Each number is 128 + 24 x the weight over its row's rms, rounded and kept within 0 to 255. Layers, rows and columns count from 0. Numbers have three digits each. The size before them is the row's rms in percent of the matrix's.

# q: layer 3 attention query, 64x64, rms 0.116, rows 0-63, columns 0-63
# k: layer 3 attention key, 32x64, rms 0.11, rows 0-31, columns 0-63
# v: layer 3 attention value, 32x64, rms 0.0924, rows 0-31, columns 0-63
# o: layer 3 attention output (transposed), 64x64, rms 0.0839, rows 0-63, columns 0-63
# gate: layer 3 MLP gate, 128x64, rms 0.105, rows 0-2, columns 0-63
# up: layer 3 MLP up, 128x64, rms 0.0998, rows 0-2, columns 0-63
# down: layer 3 MLP down (transposed), 128x64, rms 0.0896, rows 0-1, columns 0-63
q0 080:149132167086094120120149102110097133107132128156132143117138145181132149178124150133156149119146114138151110139083089127136151139154132131183104139108132123100115161101091132086086133158125150
q32 077:148145115129151102110126115127128191120131117116193171160148147153144137128135133146118112148155168066108133150111173119064123123137125129122165132111145115131141125140075125124111144137114118
k0 096:121109081166168116128134155134148133151123145087144136140103109057121125101108104132107108145087149111109139100164167097120106131109153139103134115104133116153147130161181123144165141117114138
q1 046:155105103120135121090145140119090164137137108108092121124144139135147123127116133096136087119110142081146155142126136129130103117186110106129114164139109107063120170107099181127108084124126127
q33 076:182133118124153116106123174151105150116172137138181131130188151148131130133122127119099147134139130083101142122112181141108129112112132132136126126119181107124135143158105165121104174151119097
k1 054:128104079139140130098132144145131114124123143088137101130102111106134129097143126133136116182136103169125170108157121105122138147091125175131107117087100118125182129156141175107156146115164096
q2 075:159106084140149105141137128168135136157100109118128095156080128125098147096126126092123124173123123123088132150148170138113108090075107110102140099123157111148152130156136128185125107124123133
q34 069:114134162142093178139124157104156091146103160138098099124134158143162136102142073128109135140097101151143130090152072138126124092119153106134109122140110133136140104132142102113157122133186129
k2 073:077162156121125157121166139120148156145125164156145106094134110139125143122097147101113160114110122108148121073141099094137097145118090142137126105142087178130104132126119134099138146102170094
q3 113:123120083177170119111135147136132132148115116099109126126139131080116118084116100126114069155096149117106157149144165106111100097113111134091132120132118111118168130135175142165140119120094097
q35 056:153127142179127182146129148162118098153139139093129118133158157129153127119120100133137150083094108181090138087095126154127096098123158150103115159139107117120140169121124151097138152148125127
k3 056:133124085137099133109141107113134125101124101161148110129113095134105163119157123158100173157105148163162120108136097126164147118119115147143082110157103159133155098167121076111134117100161113
q4 090:115094168127126106163126112164119169175105110134120090113065119117099156115139134100129119139090163122103123159098127154150115128096113091126139122112139106129110138108129105140137063130147146
q36 088:122140160128116106131160115176133103118116144098131092114128110150102123111164095150102155149100136077122099128108125112159096099130128130133130143139090130180108136145099073156180099135127125
k4 080:170107120100159124124178124098183122116117152160142156110147131122112128132133095106142130134121123124143177122119134171142105136125137124107132097152125189194149124157117153134147165121159116
q5 077:105109092173143130098114135119102126130056124110088132146146152103115105116093147162111106103165126121120113133151162130159107175142110142106144160127119149175131101128161120128109110133171127
q37 093:107103141146122108147156111093112148172105130123110122142103093104114137131102137135170115083173159173130104165155154131150135138148093126114139163135106132138099144141131184140122090107096154
k5 093:154141160133139124079173089149102133157183116126129149136149108186076105148085108131145125109132126120128099139114146166113148080111119123089141152151123141137126158116121150117134117122145097
q6 122:127091086181153090134140119159101109158105101082104099115116135107083128105106132126111089153119155100122141145123181111127101114102106144096146121123103123164134137133130134178137106135122110
q38 102:109122078123131106137166112106117109120137141132099139135095080083106165137094132113157127132162111168168155121137140137137114139074091087121146135143071155138120124126109160122113135101150121
k6 067:113117120117093141129080087121143150111087168120121112118123086109145114121117137115131139114118095181165153096142114137149169168126078103140095116153114132129081119143116122105089138094142136
q7 105:134136088125169149083111121137089136123153101091139120121138106099128162118114113139135096172101122134127106142140132148104094099073157141114115096156119097090127138164147155108124123131124069
q39 108:107134135111156189089087149122096120137105122081121111114174156112146141082140146134099105143070117128103120125122102148131126103110163156126120115140120103101090149138123108141157122126153090
k7 108:157105138059138153117107177120130112122139146111115107097117168105195151132139143098136122139156087149106155136119125120098091136142141131134153113123134121134174116131119128125146094182100120
q8 129:150154144071087122132166092133093109097142123170119126145120153147140133173155156102143130075175117135142129135110121140129135141154134105174126132089133121111132147095129167092123139166121136
q40 085:133110143103138120116185117117114151111134169150171115136121122170156099146141149147134135112121112098120114135177127127083115140143101125140157121104137103103203143157155144104100136120145085
k8 098:068107123148129136096139124106144140148123174109148098132119109105127132112071105161100158130081107167151146087195089129142154147121112131133110107120125132136135134158148122136141140099127110
q9 109:128119099154163134094120155160172138132086141169147138143118130173137137100119134151128151134092128118130133128159117157089079114115115130110106069137143109085157137140173124128108138149125088
q41 092:162119134137119104130131187166137145157095141166152176103131101152114119153127137150168154086115147110141134144134128131100122115159127149137080099124140110132138169102166162118079129146114112
k9 112:084150157146120124105107172157112091164135126139116120116136138120187134137101105115139136079115158104127107146139062108125171125145127118132116151099130108122153155088112144115109109143102089
q10 109:124153122134168128109139154142174143137078116164116109159142106148154171108164104144158171148097137094125142103147168110102132155134121118158091100119155132136140110150112154098117088140148120
q42 118:078169111154151137124090119137140140143100139142126081130189108129153129133143145141120139122075128117097128129177160127127129145139125108170076106124151105129157127171123129135110110127172108
k10 131:090161136138123160103088117113121078143161135124110072139139130113186154128103113122136137102127117108082131146149162122124093135161132091177118147117136123142138151119083134099110132148149106
q11 120:135168146120178138117110125145164147114125135167136152078090184152132128151159125132181125179133117093127113119089144111107118115115187151129110134128132119122175125148115116131122126148113132
q43 118:136145164116174133121082102133149158137099122163139130094113149180117121139163127105133139160110133099109115138065135119130128104143168176157121129114167095137172136135114106114141120150146117
k11 112:154145157129167145101139141121120114131171127107131126133098170124130131145130086136156123144108156127102105070061139112071122105135181132160131134129162117148133125149097143104134098128143119
q12 108:126142143138130110091131105163136091166140132172148110081124118137108134179094118115139087107171105121169115121106131086166162144105158137106125155134120114122141144138146153151077140115101132
q44 100:147121172125148125095140135188140123141145132138157137095110155145096128183108121087097137121136110083164098096123130093137144131116126157122128156114107143159164130156156138170138143109098109
k12 106:137104112155163123102184129157085125154183152149120131123129164128120139140098138139122086126118118178118137081126099128122166085119138092125118171148141096125104124166124127133150114100133110
q13 120:111153120134106115176118090123154152132118156153148098150130082114139102119133124160157119156115125129130114127118126125179102174099150104126166172172129137114071135174125126120117142099130103
q45 109:115119158140092109198121118101174130118124144147136123156112085146128103141148104190157127131133112151143139107091152129182124169119151103145134150146125137108103083158116128124108130138118143
k13 134:092124142114114086163132068107156132144108181139161092137114115151182107115129143170143116114116150152116103094125132128149117164104161129152121154144136105112088105143106117158125131098131146
q14 109:156120097107124140116167130114101112084149110165163155136128152099114150130121139140134129163164157104157129173137147109124120127155114119115192109079127093126148151102158137092131131135160093
q46 111:152126158110111184095163146108103120095132101138141136113138148126101132130154146147134125160122140143138120132084134134116115088132111195119194137089118121119108144077115145099150144126115098
k14 120:168085124114150152089139130135123111107120133172148151113117135145127130131155147124109104140124138131151124143109150137148120156126115214125121114148160152138154163099163133120125171136126056
q15 119:173111145138118099112142146127158119095082135152141112126103097154157115131138132094106146098135144115190159151128128150142120118129132167141140129105160147115155106096207103125157142135119136
q47 119:170090107145121119141134108111138112112088140169149130107081116154163092112165120113075144121146120116172154158114118166152123142123118141137119117106146154166147126113174086151149149145117128
k15 122:134103107097171086082139122124121118175114126154088101107116102158141106153100092101118119102164120106122138135170103108124154130144141115141120089121153121155180149155153147164107117123116136
q16 165:133156171080086142142145110105121118109155137174133142123138134183126132168141149137152170099164114145157106120095082148150149147163132126165112142119118142121115132096090134102114146151135149
q48 048:127097153125117135116120098127098106134090166077088158130135123145148092124120164156112105138137155137119120158121145073119166165172130112103157164165110116127091094119127123142110144135107150
k16 115:158131136059105128144115097110099124124124114167108155136117149163149122163144145111164112097176110119124151173081138140129146125143147112130150126125146108100112135079090149116115139157094149
q17 119:118153185085095147136133112095128120093149128171133131116148141164115136175128147156152161105139134155164098114107079143130160158164144111160121143128137152121098137094118114111120151142138160
q49 069:105130138118147102116116082118115120100130135094155169147109125107124115142092158188129111129133199108120082126118174106093141126163157127125148139146128100135112112101109113143121135158098097
k17 085:180086110093127137135096121114131103152127151118118161139123122124152129148167097107159090109163119092113168163098159173120130094123143123123143138131144112127136123123084159119145156157079122
q18 103:122099075161160121124121138126137150168096126113107124136139114098137138101126099105093104155122133087100171140119176120107098082105102117110118135137152104113148124154149162182131093120109127
q50 069:143145120143152175151109138148150122128148161127180085123135194140190112111132109114099143116084091123102140084107116145117132105111162137158105133125142093128144137150128152126127139147135108
k18 067:102137109138122163080154154146137129073163139145128102114155148126124169108144119113122160136129119166148132084149103146115146165129100171141115113141092170121145127164131170107138152096149116
q19 081:126170164091130193148143156114158139097152159141158126117136138120151127163141177146140145117138081175119133119153080134131158130155139137151139158135131133105126115137105143111144158153101096
q51 067:105117079135144129146127112083126193135127126133138129130110102119117173149110174143166099124179128147132129159177146120113156170151096120120130127105144091126131147115141176122109124149102135
k19 075:151158184113115094158102140117128130179111081104123102119116171106124112156133111110141095112132162118110133171106111108128147113136137106169136135095152087188116134106138125122156119127113139
q20 088:137100115160161104102121148173127125143119094112119173142127114100110127098138091105122074150115126130106142137101156104079078096134100132115130101152123111135181149138162151153122116124129100
q52 084:163087128135125175126101142140145118141143122120151121143159194127167127109164114084096110148111066135125169096116091141107125108128157143119134138142156129143143098114136101113144158145158115
k20 080:115091110096121153138153125126147137089161147141148073118118126140139145096158128114110142184104098144156156106153125135146118171117118103121109099113099159133159066147128125140151127095163126
q21 104:144159170109081146181088118116130142108123172135137130128112182130177106133133167152118138118137145161083125096101092128148150134148122152144118136124133168092105117106152120096132135138129150
q53 086:105120080108115104131137128085109102140160149138138147132125146139164133101153177158100061126125111118099153176164128097125166104125130114158117154127124141130141136152139107128124161179134110
k21 075:112111120123159142141146183114107107159152135110144141135122140089121110145129112120146082104140088145144161129143129119087129101132165081139142159128145125169142087115130189104113136138078139
q22 078:137136179145169134089110119124131130113150123144147148108155172140136126140114149105122140122173107105126114110097145152077101100153114180157120128136130148110190164145117125095107121145164120
q54 100:139128132115142155109091144169119123138108094160122107124132178122159123114168123109085125181078135104100140105110110124132119081110132129160085146115129117152126110152110077135169130141152134
k22 108:152103103073100155120138152152091134098122109123122130100126131111172122136168184073131109179177100133111148151122146159145104142113153118113135145106127119105141103124133153111102153123138131
q23 093:133176145098134142121146115098129143086144101137137105121177137149089139145112155170126142121140140188163099135158086134115151131183111129128139157153097138092118138111117123125129155113151094
q55 092:114106133126111135148122146098156158103130143123168160133153066136094102154083145172181134122168120156141152138137148113145141167132129114111148125125159105091086131148129135116096136134088121
k23 089:159140142134095138121120169159116140134084135154170172113122110093129110140137144153138129097101196135124127152104140140168155079120150173120128136112169109112129114099166114109124130121114143
q24 110:157119097135196125121144156145106132129138089111122151138091144105094137110092101123138109192126138129137127140120164107085081090107136137105130106121124122164171146142108144139122088115128141
q56 096:105091121124164142128133174092115082107112098119131137146129120105068157125071090125146138152132108141169124116142128125080109120146112142134121073158154128165130114122129138142121090121135108
k24 088:114187138195139133102129112173102125128111108135129108117161146123082157126090115142125148137114152142168097134118126129126094092147087145127122090099101136148146162116146122147103128098117098
q25 092:145106134132104148141134111100140094113087134148145125136090138104077103104111111175126109160108120162121140140103173102117123095125093194122144134137128117159119133128145096186137107140114147
q57 098:117124137161120151127093073129121148128112121134118097102120138117078083127153134150158134105115149122139087135101180158159092128105117196116150129168110113126102164137126128106123142115121108
k25 107:156130151126126117088109077103111154176122090167101157148087146173131107154132133114136117089121123098134130149111133146142162111126186103157112125138137116110102143116132144108102120157156091
q26 117:158121105099122158089154141168110150071178121090136157103157157111123152115160132153143107166135123132127127127125113146145143120137181141101145132105089132071145109132120139115129165108137118
q58 106:116124109136145155081135130152138172127135108102122107091136167145137148110141155136100080171088139124147112142157135130084130120097118160093167134091098153090130103140149146142138154114149098
k26 111:166089123127112153104111196132128092105145119102121113143103166093165153121131153120110127167100194151163139126136128079102125149139154143117143117124134138135103106136166106128155124123118118
q27 092:136109128127103136118136133106132122082116114118171151134114134152126110158174141126084161148146145140148128179124116172135113097093142183115154104116132154104130098103183102106120137164101140
q59 082:148066137116127144148130131131122143069080138146151172149136098146107102131140145135120135130128122144194150176121136123139141127154093153099152118138125122147150096091154097108156107155127125
k27 099:168137129112166102110113144171112143120092091167128154127103122152118119148096087097124130104116151109160084102135119126120140151142157131118112080124168124141155161149178126158128095134150146
q28 117:130155155153152111116139157171120114161117098121143097101174135100068133143106117109108127155121173088120093133169158101140134172135118155113111120099131121146165116133114122150145133093104113
q60 111:154133160127136106094175129163102163135149130107089136102176124133106142142126166095137110105147140128137132113127099098145178191166102124140119139126116171132143162100111145112123141094116132
k28 115:124114135078131154115179142112074117109155120118125162132208153125108145144093149133128099138143120146132111142125122107140174145177120108118146137152135137146092128118073127109125137108118110
q29 113:154130156139125125162121112111143162088100133132138123132099145185100090090144119161119148175121165138127067109108167122129110138107121143141161130136100122104075100102113095130136123131133145
q61 090:174109112144140095143134113078150196084133121151137142126095131164100103105167102133129101167100154146119121134120143131126097140125147135137123157142139145110069113116107125153119123154138164
k29 122:119181131145149102126119109094125160124115095130156093121106105139142087144146144129148119157117139091150111098109159098151145175124181140165121127146133165117107125138121128157124080147137178
q30 111:136141152132125120102136126165140164126121141128134141098139098153078085141106124155134147123147146111195082140098099130167139162109116171117086123137109159097107144146154101133100102142143121
q62 108:140131121168150131118108099141160153137133121120172098099145123144096097165132125146136110106131134115131093153152138128131108158095125175074130121148114121091140144186174119159079113113124114
k30 104:107127154153114116075121124134071118150146115119142097135156135107125103142113125125088097110095162132106113120151109144119191135096169087134101149151153131133082130168142133155115134128154148
q31 121:117191142101126151154103115130099080136148125130139144138130094098136126156106098137165123117136124082132089123100151120127077073123157108128124109158141085137147152136129116119130086120161105
q63 099:129169171119157118126113078145090094137129114132143125132132115116135128162113109164154116108127158079110116132098150123132125101101169100123141142179167109135106177119129118110142073124146104
k31 126:117146174120137121124135098156134133151133156145132131133148110137129112152123062180138135115105145152148141121086151172141099056102172131132159131141144137125115160107119097099128159121135148
v0 094:102133135124127096156109120096155130171153145142098133152101142136134129161156127124080098119168119133122113120142171173088130108141124177109142130165139158106147145188095111126132157103114113
o0 114:126185091131151149169141113149145149122154155145094103163129134110158119145182115081173103094164142125090156118128131156137103114152136106146107134156157113150108133152126135135112158120141142
o32 078:131093131088128130089119145117102125130133112120123154097145128149146153113071119176136147107055154115147169144143123148174142118126124109121118141104130124148150082105109162131154104159101124
v1 097:111143135116105151145183152133120106129125103116146088133169095142146116164176132136088119135119149141164108108105143108156161119133104157168133128127113152139136177169147115083144104127157149
o1 114:135077123058137149138164132157106144107149092111154098138098124156170157150154164134120106142089160115140134112117109124144146135171115084103125125137129103144129173162152142129136134139116121
o33 078:120166116171076147141112124133180095136098180162121136144108131084118101095113140082158157132110118146141128126138113132119130089117131127124128098095130116122144130069148101142134124109160103
v2 091:116172137124108167189136141157104128152123113130067150142114153136125109141111130156109141148126156124154126127129098162121137127148102158172129109185134141092131128132106138099155149093168158
o2 107:140115144111122171178163111154151100129118153154144121130092124177109125134159134114181138119126145111112139127167115141152097111164100091105108122163109133112165149167154121117150148109144165
o34 067:110147091185128093106108111144125112135108116175149072100138100101130096158122122121130093131144120116120088131146190103131157109103150143143128102114134126122143069154150104133137145118126126
v3 098:114119123141125161140131169118156132105144138096170083097187136118144111148163140128137096108154090134138089149114150107103101127101135112128142093196137119111127142122125146154118107154132086
o3 115:141135121168088132069114140128102126134114105117114093152112145126173120112154108087088105094156134158167144146130131137094110125134142107142106117130132132140126194117180124146121124175112133
o35 073:151104144114129080136137166152120103123137154146120151109122068132133144139118141111161150129125131119110189136155080140156130144162104130115133082091138133099175134118108136097173149110131153
v4 095:127131137128170166147135133103140157081132152124079124127172156112088136149143108179126146092119124124134109087153154120148110139117132148105146086105160125126105074150132158138134131096162120
o4 111:171145163113130125054150116119134146109155139164119153095156166176155155098152123111124142088149160143134106129136130120139140121139141156126140104120176161154121155138131141102123109116147090
o36 081:131098062116158112128112126123144116159114110139133135127108094113106067128127083117153125123125112121129188106153131135145135104113085118107079114142157132134174136129181142129164117125112131
v5 117:145129108113175137121098156163112164119079168097132138179129107144112104122141149143131134139128173158126181132155101109117132092138146164118142122158118142154109157164108121086128121103127153
o5 135:140122094091138167114098133111115164144139115153152155163118119128160139116140142159148122103111174107091135109113108192138140158121130131091121093125131119118104130135097108116122127085132198
o37 079:130123114131126141152133112094136086124144109134143082097139123132123114099139130134115091146095089143159087126165155103156118150124114136124118130134102085188130060154161132138113138103097097
v6 095:134106119138115094108138128154153138105134103094080094085150149115120119137106080141156116149125107124096146175124153097147135137110144091107114126116121198148115118104140162124108128164161154
o6 114:145101138127122092105091163093112106122076144107139160093137119105125112139135079163108119152118111093168130155105161136147144075112158136118137087125113147127136137088141138155131150153116093
o38 066:132120151124162119130148112105109142170150164160116154149129133125125112130121144098136125101134102126134095075085132106109116091143127131161085133128156080068186153139112136132091125138105130
v7 104:140099114127135091129161145143138186167147118087126143175137132133122099137132119110157164112119129148157120168127163089136155127178157115155142142095108131143126135130105125056115134125142121
o7 119:106063095083130125113098155099115160136141093130129172126082097128115121129109125113121147141073141089125170106077129134169144131157119129132116121142099143138087114126145119137144133135148117
o39 080:119139167177102154125139105154141110128149122142144135144110143139127152115140172169133131089140134137125072101062155146169150107084137132146155164122115129114122123132167132138081133144130106
v8 103:107145141115141110153105135193168117136129117146132114090149161148128172154143130149156163124159126161149108134129143123095159097154140108143101156170075151134152094131120153117106165131126125
o8 120:126088081086112138106138145107124087105109121144108107100116137109128126141115095129125095110120177138170137141124094125153141136159075128131119160151075134129145117144194137153153145124114135
o40 088:149135136106189116123101111068109153161095138150102143131160121123135126133119085128108100112111146099110126129138128116090128099138167164133139119139198129141153123129085133120163099126110148
v9 105:097134130130117142176095134123135108136122092141091113190129123131131128101087135121105127124113140137136190174143133168083145140105130123113129144103106112108140085124140111125163174106169132
o9 132:141132130108127124166070118189140095139131111183125118123102169135124106128148116118172136113145160124111128151130143138129079108108096122097146125102128130142168096104160123104103110081125132
o41 069:136124152146163156110180143143118178131128108110130146148118137171151134124114108136149100135169159117122111123079105134098108100148168169154147146147170131151106137124076134139131107134084141
v10 098:131107144118094108135173120152089135081166152167124112159147080133129149138134128150132160149139129158137107112092116122129151122123169158123145155137120127139175118128120162156078114111180147
o10 115:127077126076097103127145124111123123089133160138106147123091112123136131127091145155113123119125136139133145101136087125179122153100093131109159155113113111105156164142132163190135163099105124
o42 083:145098110142160160097144160125152140167104107108132149148127127125159119119123074129123114099110145085146180144092131117091077093131133156120142130126171146130130162094127116105171108149127125
v11 093:138130134148114117134103096124149155150104097118137110116093141134131094136122138143122146137141114151173145098074072118143144153126134129122153106096128066148122097129154165082104143169116093
o11 106:131127115165116117119136120116152155108127098179149090129131101141074089074089165160133128139090125164153129138103178137133137130156123122138110103113121116128120107174149161130118100116150107
o43 084:136124134116143147106182145163088118142123098143164147171161139098090161136150102085122146120095111112118140161103127086104111127094135141111134145129139142110105175112098128128166100114104151
v12 110:137132126109098136098154124104113129077130131111137163140117061144147115116117084128122118145138080139109110088134146153114136147115114080150083138150171141128131132086114139096132092115155093
o12 131:121133190109139172106135093156113131105130153077113141148113086147137098134099130151116168154122074112132136106143139103112108132112141073138130162114113137107128130118095173126145136167129130
o44 087:129083124147115158092164146090134124143142107113133139107121175147152146113133138115110099142080178104106141143114112132115110080148136162101163186116139119117172116162107132132142126162127125
v13 099:128140170128171112144129121135161097136158108116123144152151089150146096136139145160138128141113145144129169160102160111125171115107106134086171084149134142125143125173106167140108082108106118
o13 120:130173121114139107143098097138114124105141129133130170182104124110142150123117104121150127125138185113126181129093183166153169137135112108119103086128160142153114151150118136132110160125100113
o45 081:137116100117095157112149153137132116147117114116129089131142124151125117107111147110130123104139102153139117137178069143103076116165124171117093183177090142126119104136143137134159110137110159
v14 113:117135099130109149176170099124162100150112097161080084107146131098159140153131145081135133123133155112148170139106149094155151094110148170126112115107115098134129158152139112126134113126143102
o14 135:094097100111132100174127136155124131109153108149137105091137101128138129132162166096148108135147120096177111140096114105140169115160144158109118115115140123158123130169144113120116140126069078
o46 069:169125138089109169113108134193084107125121148117136110127141138165117129109154105132121156112112078159115114124106141160128121163144117130159124123131115133131118167094192098107135153150122159
v15 087:131091115131112107096140134137149117117173083098080157055111155124124091108111087144122102143104131177142125152129135095098143123132127118153137124132122111100121142116130145148188125150122142
o15 103:120109117147127119119110143122108056128092109095166143108113134129130112145140092123123105159139162093151080155141178122131120118150158120123125105135165118086119105114159169091130157112148144
o47 077:102111134147113136155153134126134153138129199170125121148091091115146132148118181116155139135121100127099134116148138150167104115111142122133156106137159170083090137107114134121129131081165152
v16 096:138173166124104155122163123115138128102178113153140108149112105125165153159116132140126144143134096091121149145109124100134155128107090187095080153120126168120136150149112106159125111105094134
o16 117:111129135120149141194168123107139108091159151090113137132136118119151160133122136141157122143138111143143150149116111105142108182130106102086148144122079122135123152143095134131095175134107071
o48 069:118171089178112118124079130111112105161079135101110110127119146127121111103131126093098128138153139122158118101119140135087113123138152123136131114104152139164094123134201102154114099160146120
v17 101:126114101143117150136130107115115151090136106111127107074109158122128118136123098120129170148144122112124134110134100142127154093139103097108170095110186171114105121164108100127128176123122186
o17 118:163167152168103173139128158115153171092118157115152159127188121131118148119149118127134139147131145140137155129152158124148093089145126125103099086111166106105129135168098110149114130117155128
o49 080:140128132115135147124113104132120108110088121153093155086175141118110097130158138127085122183096110129115107135125124106165133123103158132142117172142110090102135104140166153099135077163115099
v18 095:088111127118116150135097128139148122116156102090183128074167135126104097155111092097160147143131126140119133108147157109165093152110119154155138182123132122138122139112147145108078111098118133
o18 111:142101134165167110099092093120063138112139094101127116113102065127172119133121106157141149101091145131136116133161099105129134148163148116148119126121105118119141142119157099115118132158154096
o50 082:146124100084138129107112115125144097140061137136079153134160146102117147140132128086104140100137119125147135114097132101134142115094138140136097069137160129126188150132182125107135118148136127
v19 102:119139125131142145139073125149127111149140137105146152126110091135124181165097138108131075117117122145145126145088126134184121128104135155082127138137104148100163123150145168178108111109090134
o19 122:131149105133172078132130124141109085136148117128105094176125152073135134157113105113136123076151108138120097117095166135111144167101132114154133127124120132126130164133125094158136167089108100
o51 081:128120134086147121142116107103110142156085119140112104124162146120119122158090082115142123100141117088142129158132143083044100115122124136114114076155140143134139165141129108114170126129124139
v20 098:153138163128123154174117138151101076144097074123110089171118116102161121100154110108096126138142101104091123154106144098136112109151139119155103137138134131127145095169139097110153125141159146
o20 112:160100123067109118185118139139074113179120124133129113136093168146124112146169159107111106135170125115126139156125148144131120119137110073125142135125138107147155101122167156145140096120122130
o52 085:118130120076158111145106119096120137095147131105159134112140152139139150129128142137121151166136127176167118131166115105155168160137113106134138084092154100169100107098149114099078130138099124
v21 096:109149128136136148132131111080121078145144079115125132107125132091158116161157134144158121133163129160150157168148120131153124154123152139146148100170147166189138152125116139134136077116125161
o21 111:142116126178126111121135124124137140119146157108182149160099109123139160131119113117149100137191110112162131153135117156145161081113165094140117100119102088158120131156133121136114145186124148
o53 076:131121126081163163130113125167118152123150132118106109095147123132103127137070093124160136127093146128090115121089158099087125116117103161117134160139136143135133110135144092105170174091099126
v22 105:144114120119126128119133114084139115133136072141150100132143122135111156111107130124069143118119087116163124122128090145165141087154145138149185151111171156137135162116121103157162153153131090
o22 124:142135145110077122153133155124125169116192110125152088145146138147118130151100107116112107142125124188129103123144125098145089103124158136093139138126151076122108098135113113173169138128141112
o54 083:096144148167104151147104116175138139097155156156096117125076096134122122141142164156152119177154131141096101133164120151136125151116111124146149107134090134120076103108113155162132113143142152
v23 091:076113080127140151141150144117124180156173098114148164101116132140136122162160113155132116120116124135148098128146126163109146137081110164141103098139126075123109116133144170102095132149131138
o23 102:122136119175157133128162145175152144108140107138122116143091103139112124110142126108155163115076164101145110125163139131117114162160144130158099106119134158145116179161151164108101154168139137
o55 084:140087160150130116115152125077106119154118121112117157138139152133160116120100109136137101083092120093108153122082137086116085088129151137101151155138138143088163159108097119115150123103129111
v24 096:077167098122128134144125156162121120141139092113128150129117055093106096170136172076082101139159098107114132135116133107103089126133133135118142137142147131117107150114122129115124092112116119
o24 118:120145116161147115166092096162113129164160114107129128148097073120142105128140146132121134106154105086143137072116122163067103145154146108148125112108154112146100140118128115150155152152105139
o56 062:145133145041155111126093124104145108106111136143175113088134144145118128109104103126123161155154127155111109097136141109153128086097102116150130142140097146107171118128102124136176149142131122
v25 094:139120120128144107114082129151147116153186122147138143094104122128135137126134089138110085154145114063109148099141126152126175107132102127118112151137145094149113083085118111151164147104120096
o25 117:117166126188156156148095138140129119112119149108119133103127132122106083136132103127131119172161132118127111138153170104107126167155178141140146169147161125165133096123113167115151158107147096
o57 075:095115116108109116130134129065114145123152115125094090138160141118113148115132156133114110154167127135109059129181128108156115170141159159109126103131119140120133110163078102168127135129121133
v26 099:095116093122154179130161137144106143126122166102094123178104136121104092141119140130113124113100151150137120141094138166121146165139127105115120108090171133148144055133144099140128156118127148
o26 120:091127153111135156113115131170152161166106128175104174130112182151121150135134130119131158153121148113122115111086170150126100128112109123126167092075174145154147119138118138130153111128125115
o58 064:114095168143104145123120102133152115153116133150157116167132138100119141108130124149180109104103108120123154076107146115141127116080155119143164193137115092110093169101121143111150129108111139
v27 113:129157126118142113138150128126139154102140094136151123168178138133118139119150150147162114098104128124174118129108129147103105139150128093123090082100135083084102139147152123123123063128152084
o27 133:113131171095108105077162149148127115125155104142132113133116146148122138095144159089113142086116101127169127124129109145086136148135080116122108127114118201138116135136153116099102099138142091
o59 087:150134138179118134144164107112151131144147149107126111178098089134131127110100148142137119113197139109095177145156098173111111112132101152118147126132094142101141166110098113145152127145129147
v28 104:145163102115163122133139139139115195125131110157156135121129111099115151157109108141164095137115132094110145158097147126120167130113112128109145132112167161133171128102114080185105161146143129
o28 128:082143135121147120146107170097144175117149155099134176120139133106100123155098090129130141158130116109121134150097137132114122142135130155120159102081130156174161146135100115168159162115096105
o60 069:120130137108108119111090152167128100129132144099103102152145127164118166120158151159095115105139098133133114096194116147122112090122109119129117175151062125111132107121119146125152097139161143
v29 104:132159135112110077116132116147130164132131132148139147113113151128116097104089094155155154138157131114137164147113152086105097147181091143185092121108137130134108152129101123107132174108119103
o29 123:081121128093117124137131112075146142122128142099139144087136078151103093118108109160159129148117090100140169152107117092118131144183104118124110113144097160127110095116093121096127139140155124
o61 074:128117102141135122122093136154149107111153158154134113142128127106134179125122168133095169125143139166115092082168137139176154152080125085148122111131113109145153097143182129155120122139131144
v30 102:086173108133097145127126107121102120139154082127127127158167137133127090110103167125140141123145107136082129161111124133101148120093143132137129136147135173173152111107146125155145137204146122
o30 122:116135114147092108144107115142105124149089100128142119167078136149107113143130104125155129156138146157159105146105098175150066092100118137107134110115122106118160129113172144164134124157093143
o62 072:105102136154117116143127090121148114118152190100089125115090115128132163137134130163114097135143140127122111084148140121191141137145136107140133134078121114138095099100110140146075130083142140
v31 100:111083153102137111121109149129150161159125101180036141094137132121131132100157121126121135149138165144131145148150139123148123147124091148145081142144132080110130138157120105145151135109124126
o31 120:088106105111153117151143124146137125126139170138108121056129124134145149162126142136143099102121138080127111149160177132153145143151120137123121134146141140130138079134139133049102162133149132
o63 068:138135124148152097144084181127108128142133167096139123129090163166134106100130097114121146128123098144137119131172103166130105109160130157135133074165142155134146123079155115123156112131147162
gate0 106:122120098144089127135122110143087105139141123124155140175124150086126115092121171145124120153132128120104134120174168097122149075128108082132129148135127114186164105152114131112091098145116139
up0 110:125148131127139133118136162115127123118159157116119088130134130097121167137105113081163110107112132122057116145148096153161084148153134080130115143117146110166106113157098148076145133137154138
down0 109:107108120214110121134123117133118111145099112138116106129153127105137117130156128120131112058068133104148119132110129130120140144120131154143116108164084104117115183128171130143096154123136123
gate1 088:106174128153134119152120141107185136142113091142180121120115128102154138125102110129139172131121105143157133121156166123093114120116125118124076129105124158117096111164168150091129084154142102
up1 085:104135107123126141114097117083145138132126130090112106078097116085153113137131110104108127115108131113158126137120115089170174151159097088129110180096159137139117128137146149137176138123112169
down1 088:135101154146142113147132125097132101145126103130139162145123100114110104117118147118136137088091082115127080124144122135145201109173092102119082136176159135117128117134134113087132141136096138
gate2 105:119115143175112095096116130115157116111172131133187161141153115060144128126113132091136158134134145139123121151166113136143140111099158133132078112168133121132145109108157124134159119165133092
up2 104:130133137128123123153116127111146139111134160140079107139185088098155114122148116109184121146140120134095147133132188158136121115123093157130136153092127147141192127118099134105124106128133079